Weights of a small transformer language model.
Size: 12 layers, width 96, MLP 384 SwiGLU, vocabulary 1024, 1.76M parameters.
Each number is 128 + 32 x the weight over the matrix's rms, rounded and kept within 0 to 255. Layers, rows and columns count from 0. Numbers have three digits each.

# layer 6 MLP down (transposed), 384x96, rms 0.0829, rows 154-197, columns 0-47
124146139126149116116120120170135132103108176056130102082097171143136160152162158136116116163090127131093145141137139116185123113104055099080146
158153125160133192143127134105105109150128071113148107088179153146122205109162163073165158112154135120153102102161133084145132115095122142066102
124128136146085162086111114089144183132165159154085150185153113086125123104126156148157108063160115148134115201143089088085174161117082051127116
141134134144136094127092135112147088109116096112159182110157155133175140125133182097094228108121143147168147144122124154100110148138092135167190
182152131147115087151124130171160124107123105108125192120163098167113133100172095174160109168173201097170165129149070169087160095153118177141102
110169172110094100148106095100160140086088166090148168140090082088097210070099166189158143118156123155152113128131144151145164084098089094077141
077112140176151091090181113158144114151108136107175134134103110191128120071111121094118126137132138114093074115120128067122118180095136074115201
161117175089098162123067106088097133136090184156130180106102116154116122132126141147188154149100111122154165182094057069112097099147154106122104
120108107140083102137107092124127115077147186106126143171118161085052129139156119102095163121106179093142076169165115136111090075094151171075114
149136136114155123116109154139080183158121144107134132146144114053172115093134150099108128141143121194155094141126161137145099215092128128139104
119126167128126179137146188169122073106090104156146190112118097118154162135137124095115108115067100128102190182077195154206144205158091106085123
085154170116126128154151084129077104138094154154063034164094125138199171103193115132146100137135065141098163142132124129108121118135086089159098
109116106084122126142048167163099138098198103104117140103087111132164178191135115051151137048185113141082170127199132144138101119136103176093150
162138114128175131124133110123131130128137133177163162147146137131170071066086103176175150082090122139146108092142154101132177108067113096096169
185113095115146126106114162105158112146175167132168101127109129114178131127165170160120182125158098167107071133109115145138080109137162148161088
128087120109142081052136142160180106139121072103087136070162104125097161164112131089077101146119117166073151162083137112096145096128137146160145
157139168087099124184191112091105129139138102072107137137146158100143104144127129143074105094086201213153166140111165102106126118181109157092114
174138102150150096163123105147102094130124140153120145126144117097143158109154157151080096137184140141130086126061093126202157096103109119164140
128080141095135154131166129179099137076109145089058111128181120238141111159204184134120132116174117187081100125175146132135105126155119088152216
095137115150092143113119105139159110153135221146162148124095132112166124186112146120156168095182186139113152133126115175076125141092110085097127
137137159161098184123128163131135161145095172121107217089083144157154182118131078164136087175078127134126137127113140176131135117179171066073134
096149121182097101117089167120109093134121117109159125123150143063139130167110157083144174176146145117186140161094083099140068137131144184121068
152151127128075127101088193091091103182096070152086129101160081074148138139102104145152121164179095201180154155114109135091134111141066141134163
112126109124169112167114101134138093121146079145150077103068166187140115150181198119115164088111137102100137127051092091154143131096167134135102
168062174146105123150141125058083152121166126153135144127108100081124180185142168134114112129137098125100150125089085130077086149115056154074107
112144162084138180151096112113121119130154133125096144135083082121070119111113173149129157094141158130163136126091154149074143164133122106159145
127120089123080098106159160183149143151192105169098171156149086092124038162137072136111101088158151147099154110194160103138109143124146138125087
170154122096068099159098150076110156126105163091080075167156090101177087126116122163082139159095111089133093135148120147141090192136120158189114
192084145147120127142115143168144167097090160165136194076088104167085171110097124167139145100174142142107145104116069109076122165245101123124143
142116093160140123090094113097179168055147109102123130148116106111159118199110172227136126150147158081039099166103119127160131122131192125121106
209098106174096182179137135094078203054161109185142063098110110184141173150080165127129080204158141175122142095132167145152114047144148123141115
094212138148121105114181138122146177158150087156119186178141166141129132196124154088077146068169170128115148157127149102098137132051149131124135
134184147100165096127122113167138146079101122087110177120098139183124112093195122161181048087090117124137123176133150158098082148094136114145114
171208123138089159129128116124057191106075165177104114186120121121139124149130133125186120098118096120081143091081071104144129156114096094190127
136111105097159156065134123174110088153170112135103080097083168092138122135116136105136162096110104145155118158129097135131119130098132110099093
129098163074121097154152120160119104184149191084185159174104162158047067159144097188119144177125102131129152104149186195124095101142133180129180
105137115154122087172165153154140085148122201128144119135139177129122125171137121116223160143109128196107148139136175077105165156113203110186107
168150082157093145113096050140087094157147103151125152115119145170119135066148128137105140086145099170123088149116154160087106169200204181067133
206142174132105166112134046101187125110139111085145110193154092153135099168140110113101142129150141186166128099192204076116169095173147103117135
140151118146154126130141139203156163161157156134075138142111118114116143163145115139153187115125067105138133208077098111126081143147142151177190
109090161094136095191098094081138123103155180152145130127096123090121078131104120103123103128142161110090115140131151091107131101089135075118066
126091155127120212109081114106122104185142140109135185053143153160179130116145104139110128085144085096148127155164170109184090094185137135186126
110122139164129153127157175199199109086113060091132139139094096148171097164092085108143147139155141133151108155077094189082136123082173084111120
088086143067125146085122143163145109070106086132064140140116149125146119124106174083137196176183079097162132209049180103132160164077155111105207
# layer 6 MLP gate, 384x96, rms 0.0829, rows 155-198, columns 0-47
091120057160129090126117151151134051172152118124124116106133145086134170044129155111178161129147084165125114113140132192099149168177110118143124
136143137118151173130091123149150055152056168184136104076093116214109076179102160174078142117099136134139124113199105108138051095121111072161180
172172095176127145138112145106113163170137156130083127147118106123150145122059094089149080063101109161166136103111181147142161156115111117112072
160133171147104080171106124120053105134102112175099098116115141105098155144216104138168104093115118136130078121107155149092133090157127094094049
074137158123120089110109128151103136114138150092096137109171122108169052152142150105102147116110140187146154154117137126123163104141148135108143
151158085147106170100135114145129164093099095098164137137164118104095135191093116129133143112132077173137100151176117112123102135101148133097057
146125093106123159133158113165128149161110126093114139119128152152144150143130121107130135133168165127112075122112062126129169144148073122136105
101121139100099122125135211148099078155148180085130167157135151131132181176138126127139129124117098173117166155090154115127156168124137112126127
171140096174134093047144171149046138091134107113122151140109083108139098095143096132141130099155119183153112104103137056127141108112090131141163
085167131087153170087120069136138133097147167189145125085127157077066057220182116191116143150083132155128106160082162092168052110055120098177118
108157102099104138105119148102100134150169118097097144135102103113093143178116097110131141101069143098163086110134139160131119111150088153172108
209081159158146094058150093105133113098153096153109121111150116146102154089150119182096195141104144104215138110130089052133140147128200103092090
193182124101193199105119171092111147168108113104182123076138082131123104097091094121120093116167159140147145084229087106168204149132089175125169
136122142118131115160120093180072061113095156161144132156128085102110135056123109139148142136132163094104141160205104090084070151161147112164108
125104079101129124102103133083114153117101115108138093132136152153131139172132097075130118157175147184176122066133060172083084105089102128126172
085156123118101119098126130129113092132107108120185118130114166074116073177164095158138063171118150169127175170180122174177112177125088136066111
139131111116150154173092123090137179104153192122131139091213168116099099124146142095105131099109116159102147127117114111168156137100172125092128
058145147110112142169168145193192111151157191160149125129176117124133112097142132141169064084133121145123067136086131136145118117125155105148168
101161117141109098140098151116146144144099153094114133098145145138079064142162168090135178097106126161120103160095090165124136138126123101106109
104102117119107110151195122114161109133127071088086132109150179104112133109151186141103188179194112195167135087089120148168131088158101153181139
095161118083148115130170131116145138132106132127124086153118131153091118127100190111125105160140200176139156170149112085127119183127180103090146
148155135112209124158140175060157208103152142177113062179104127094123071152108218103120105081095144192104157149127081079143158120170157151149111
100163135147122162150119074092162093144096102173107128129147086119198112108112091144149094091097135117148127156084106099068143157136094081146129
143140187061148138125129121112149126130164126168199161131185118116122135071123134127108141109107145147135119134156118134143144135177104135155088
158095058102157124145120126143141128115075156131082125114184134159148139142094162111153096116121121173118170102137070099147099138117113117094151
074127124115113116145143117179125154206078126104146125126129080105101219051185087113120089131078114109162113151134141167133081202108144117142127
109165093153107123130132093101135142143145099083113087105129086118118140112128090064122165105168115068150109169160076141180145163088163148185122
203164174127096093175137119179186142115115118139099148089123083093060135075138131150149169107153100174150118122196101090159143146184112150149068
139149164175167119159159147133093060192136144158107066097115085142163124137145124103127089118092080152150158111152108086110137180150134155141178
117140111061089110130159115106145160144144109114179162143168096139131103175100155160157217097154129065093132209138094081121184178170157137138122
107161146087071136115138133070147173166105123103151150156113144101122105084094137178143064154135086110084105119171116160148136130151123117204120
117182089093174135184144104132133124132156125120139153089114120123148092138141171162126115137107084095089132140147141134146132107169038049126100
145140080178092122166117091116156153185121156121065163108204109094127147148111120135128046139099128130128147177087118105109086103162150099139098
099120117143149127146145148087101117145108124147089112082126151149148124210136117138056194180063131097173116157088133198117124120164115124132102
112114130169115107108057152137179167133133175105113112123164140113187115174111126084080078104143108108114113167169143158162088134170178173073079
127193136153137090122137169134117098163123090138118110148102071125104168162131156109141113135130126125081086117128121122149101144136055141148054
062120144118159131078167114166069137149107144113122147138132152083126182126156098176147074181162132143151109150117086114106136103077121145144101
149157196111113132154136150152109199123157142149111174161147135187119148109102165136146097142096095122067129170140158128123095113155109153128122
101142092115149076116062159077124148081159109165128099155105131104171099127123167146091149145179076084150160098091118114195083156131124101144062
166147164129109076055147101169153179091143086154114169210072165167144158129112110139085152142117118159077122147142093163158087154152155123129096
134128111169133105117171117167124133166121124098126089127176128158107098115104112156082218092165124131158120174133115141131098091118108197147151
152103146114124173151157171075163135120105069160139054129127095150143078176137136124086160160179121135172082153110093174106102196159163083188122
123165157174138105167123146072096111175160171076156139074136122128139087147197094130139098103112078097124164125147123122067141165145133097135072
145065122187123089131123146180112080114092187092138144135134061078098151183173119094142114184153117132129090169150102151160164115145155116081172
# layer 6 MLP up, 384x96, rms 0.0828, rows 155-198, columns 0-47
146137105100125141127081040131116186099116066148174186156059112129171108092183106121134127110131140107124156139135118147187068145183105116170092
129116098105092141132149120131053106102074120082106134164120122152159164133113128073093078141119108139147125126167181172135148145142175162174144
178080105128103139108100157142094131150120179157097088140161129096135131171103102134094128056141133084159084108142088123110176115105144163084151
115149130103217175147112146060117170121114165136134116141151132147148116162143164099130199168131115164135158074134114092175130198098154091158178
154155136131114126196099174173187155102144129137096062158162153137135112196179133099168101130091112082107106107149189152155115148115083126172137
140140086101148123193086143148130198128117133119130149149182112129151112168196153136183071156150104102190111144171141111141145180097110130080110
110147080132137137099141124195134144151165063081099107155097082128153138118137206128127164116162156116108073126101164171145154101081080137148133
147161148183130139124157116141137134200148123120132142090139117169089144174166178105107102158135123136138078133118109125109160116133108113193151
081056157131140061103152164149186112163084108157115185122190075130103146146149120157179130117161157177075185111073109138122152120082112108107141
168083088133145119183145144104138114127132129127119040115105135164109100172122092223174121166121174082090140075171091118114106064145179137100140
123139102112156138161162141154142080095126072087142141111118102125151084190076167074141102117161119144176164099173088145091131135123152165083108
197125149153148086140097097128147163152130102103114184095073137137056159117150146120168175146199135119149116093116114145137107159098080146148105
155162128090051106126112119156122202125102170171060141135058179146117172097113158152134116191132139082100105177111135112147107147184111128145084
136100123203170129109163104156141164132137133169164136161089144167132100126080145160112082176148149153127174112166044136206097136117088122074101
094153077174129144117084126088138097148069145103176157164152173100142139112134086087107114130104127087127125167112113112155126185169107109161104
166094114100135143095150122158104140156168182123153137170127102128120178082133108094116089152167117182140141164188164123039090151116103120100163
077149059191111098105141084101148117193151085109090152157113158152062144148061069148143146158112097156100200105137135120126161146112105090160151
078087131116129099111177129137169160143148070121157164134131133076160181168102098131130123068111161181145127189111118113106164108105103106124109
126143103096166083104132081088129130102139173131059108136105132082107176133163110117175123137148142112101135153118153073110047148140152167101164
160088103099149115184226165157143083133140092121033106059109156148144097079127159192136132121117159112131112107105144164119113133112091120147176
174100131130197073102132095182171161061120094120091150145183069081141139098144141081126082110127169100144165074110130131128060168142130129176079
119118068071165133115147103105133119173169146132082100073093121154173129090156127144123171146147157184106092109117130179177092116128099107110061
209156087136107102189082155113125138110129168076090152183128137053098109121099102124130057137157171128131134151134131160132099076124086122123133
103089099138125121140162152137138086150167161140178118133133210064177116132137128127124095178114142112150072091065135129187135125139120098075080
118090102173140128132153110071202079112160160101078112126151148121080115129103107074166062135070149146079116126170115116132075099170133128082165
104099150109201086086100167077129182124162112151183075094144122163186149141117114117139107082181114146172077123085133146099162155111170117127090
068123103159150136086107079178099171119146081163137104082117123135164153152076111169165119119059102138196155107092182090120104170068141142060119
107119097098137149093112112138143131119115144109146110089179139086146124181129137105097128121158093112117084085114177122104119140131124171187156
134147174184231174163200170152119097153147124134122111126143127117141129113102165058104133101160097129188126081091127056106154123109118113122116
162161109166156117178096159149122134065145095108095124153143122140125102094122137080062183149172113088167167138140172057209151110112151167140134
121152155142060113114118170138106128095189122089161075135174081148117194096131141084120162146093134123098115164141126087146103147157134105095152
071186108163094158169112063133193120107143137144155122127145173098082076053086130106101209141094155152178107094116131131167142154171113101130116
095144095136195109082107094117160146133144143102136082136065133101126088112121112104153182122139106188084065158147201111114134190084165141118159
089186080177149114107099123104121178116091122096185160120158126161124126104066168128129130134106128133135152161126096100110137140089144152092078
125123144161168165160092096093149125088174117122136151108161202122156138143075207127148141147164077143171091115133119086119151112110119155145132
150130100149157096122113101129138148093109079094097135141087097149104116132163090144188069083128152112140132102185124124132128154082125085144178
099188189160119133111164212070128126143083126140065094137176138117077112152093144128150142138104216162098174147119104076135134107101098077095176
091134158163122134121144164163210177125158093112159198086119111136168105083116124107128151089124156163089132178132095152143116089082101147117152
131128144130143111154115135101120122090167128141156177124181163069115107103090177076123065126124148114134081122195137126127186147086176082109088
185144117136095101143129160142165073120139097054129087131129103156152118124148125171128065129110074141060116154092070150119115128112130164094165
161089146159133104099146167143091151143128121117116134191137144092145165147131113168102177078157076186088160131131139135129184094116123129084145
141122160136162093152163167103161123106141149185122092182144214136187149158125119170111117112095093136149068110102200126127160094109141106162159
195131140142187127131188079106106092134165119126097109078114157141102119116084148189110129124170121099150179151163151153104145125118121098088106
071160071103112124108115119083163106151136187106105173145154155196085092141150101171172089181141133050133144159135090164096147117105179087117129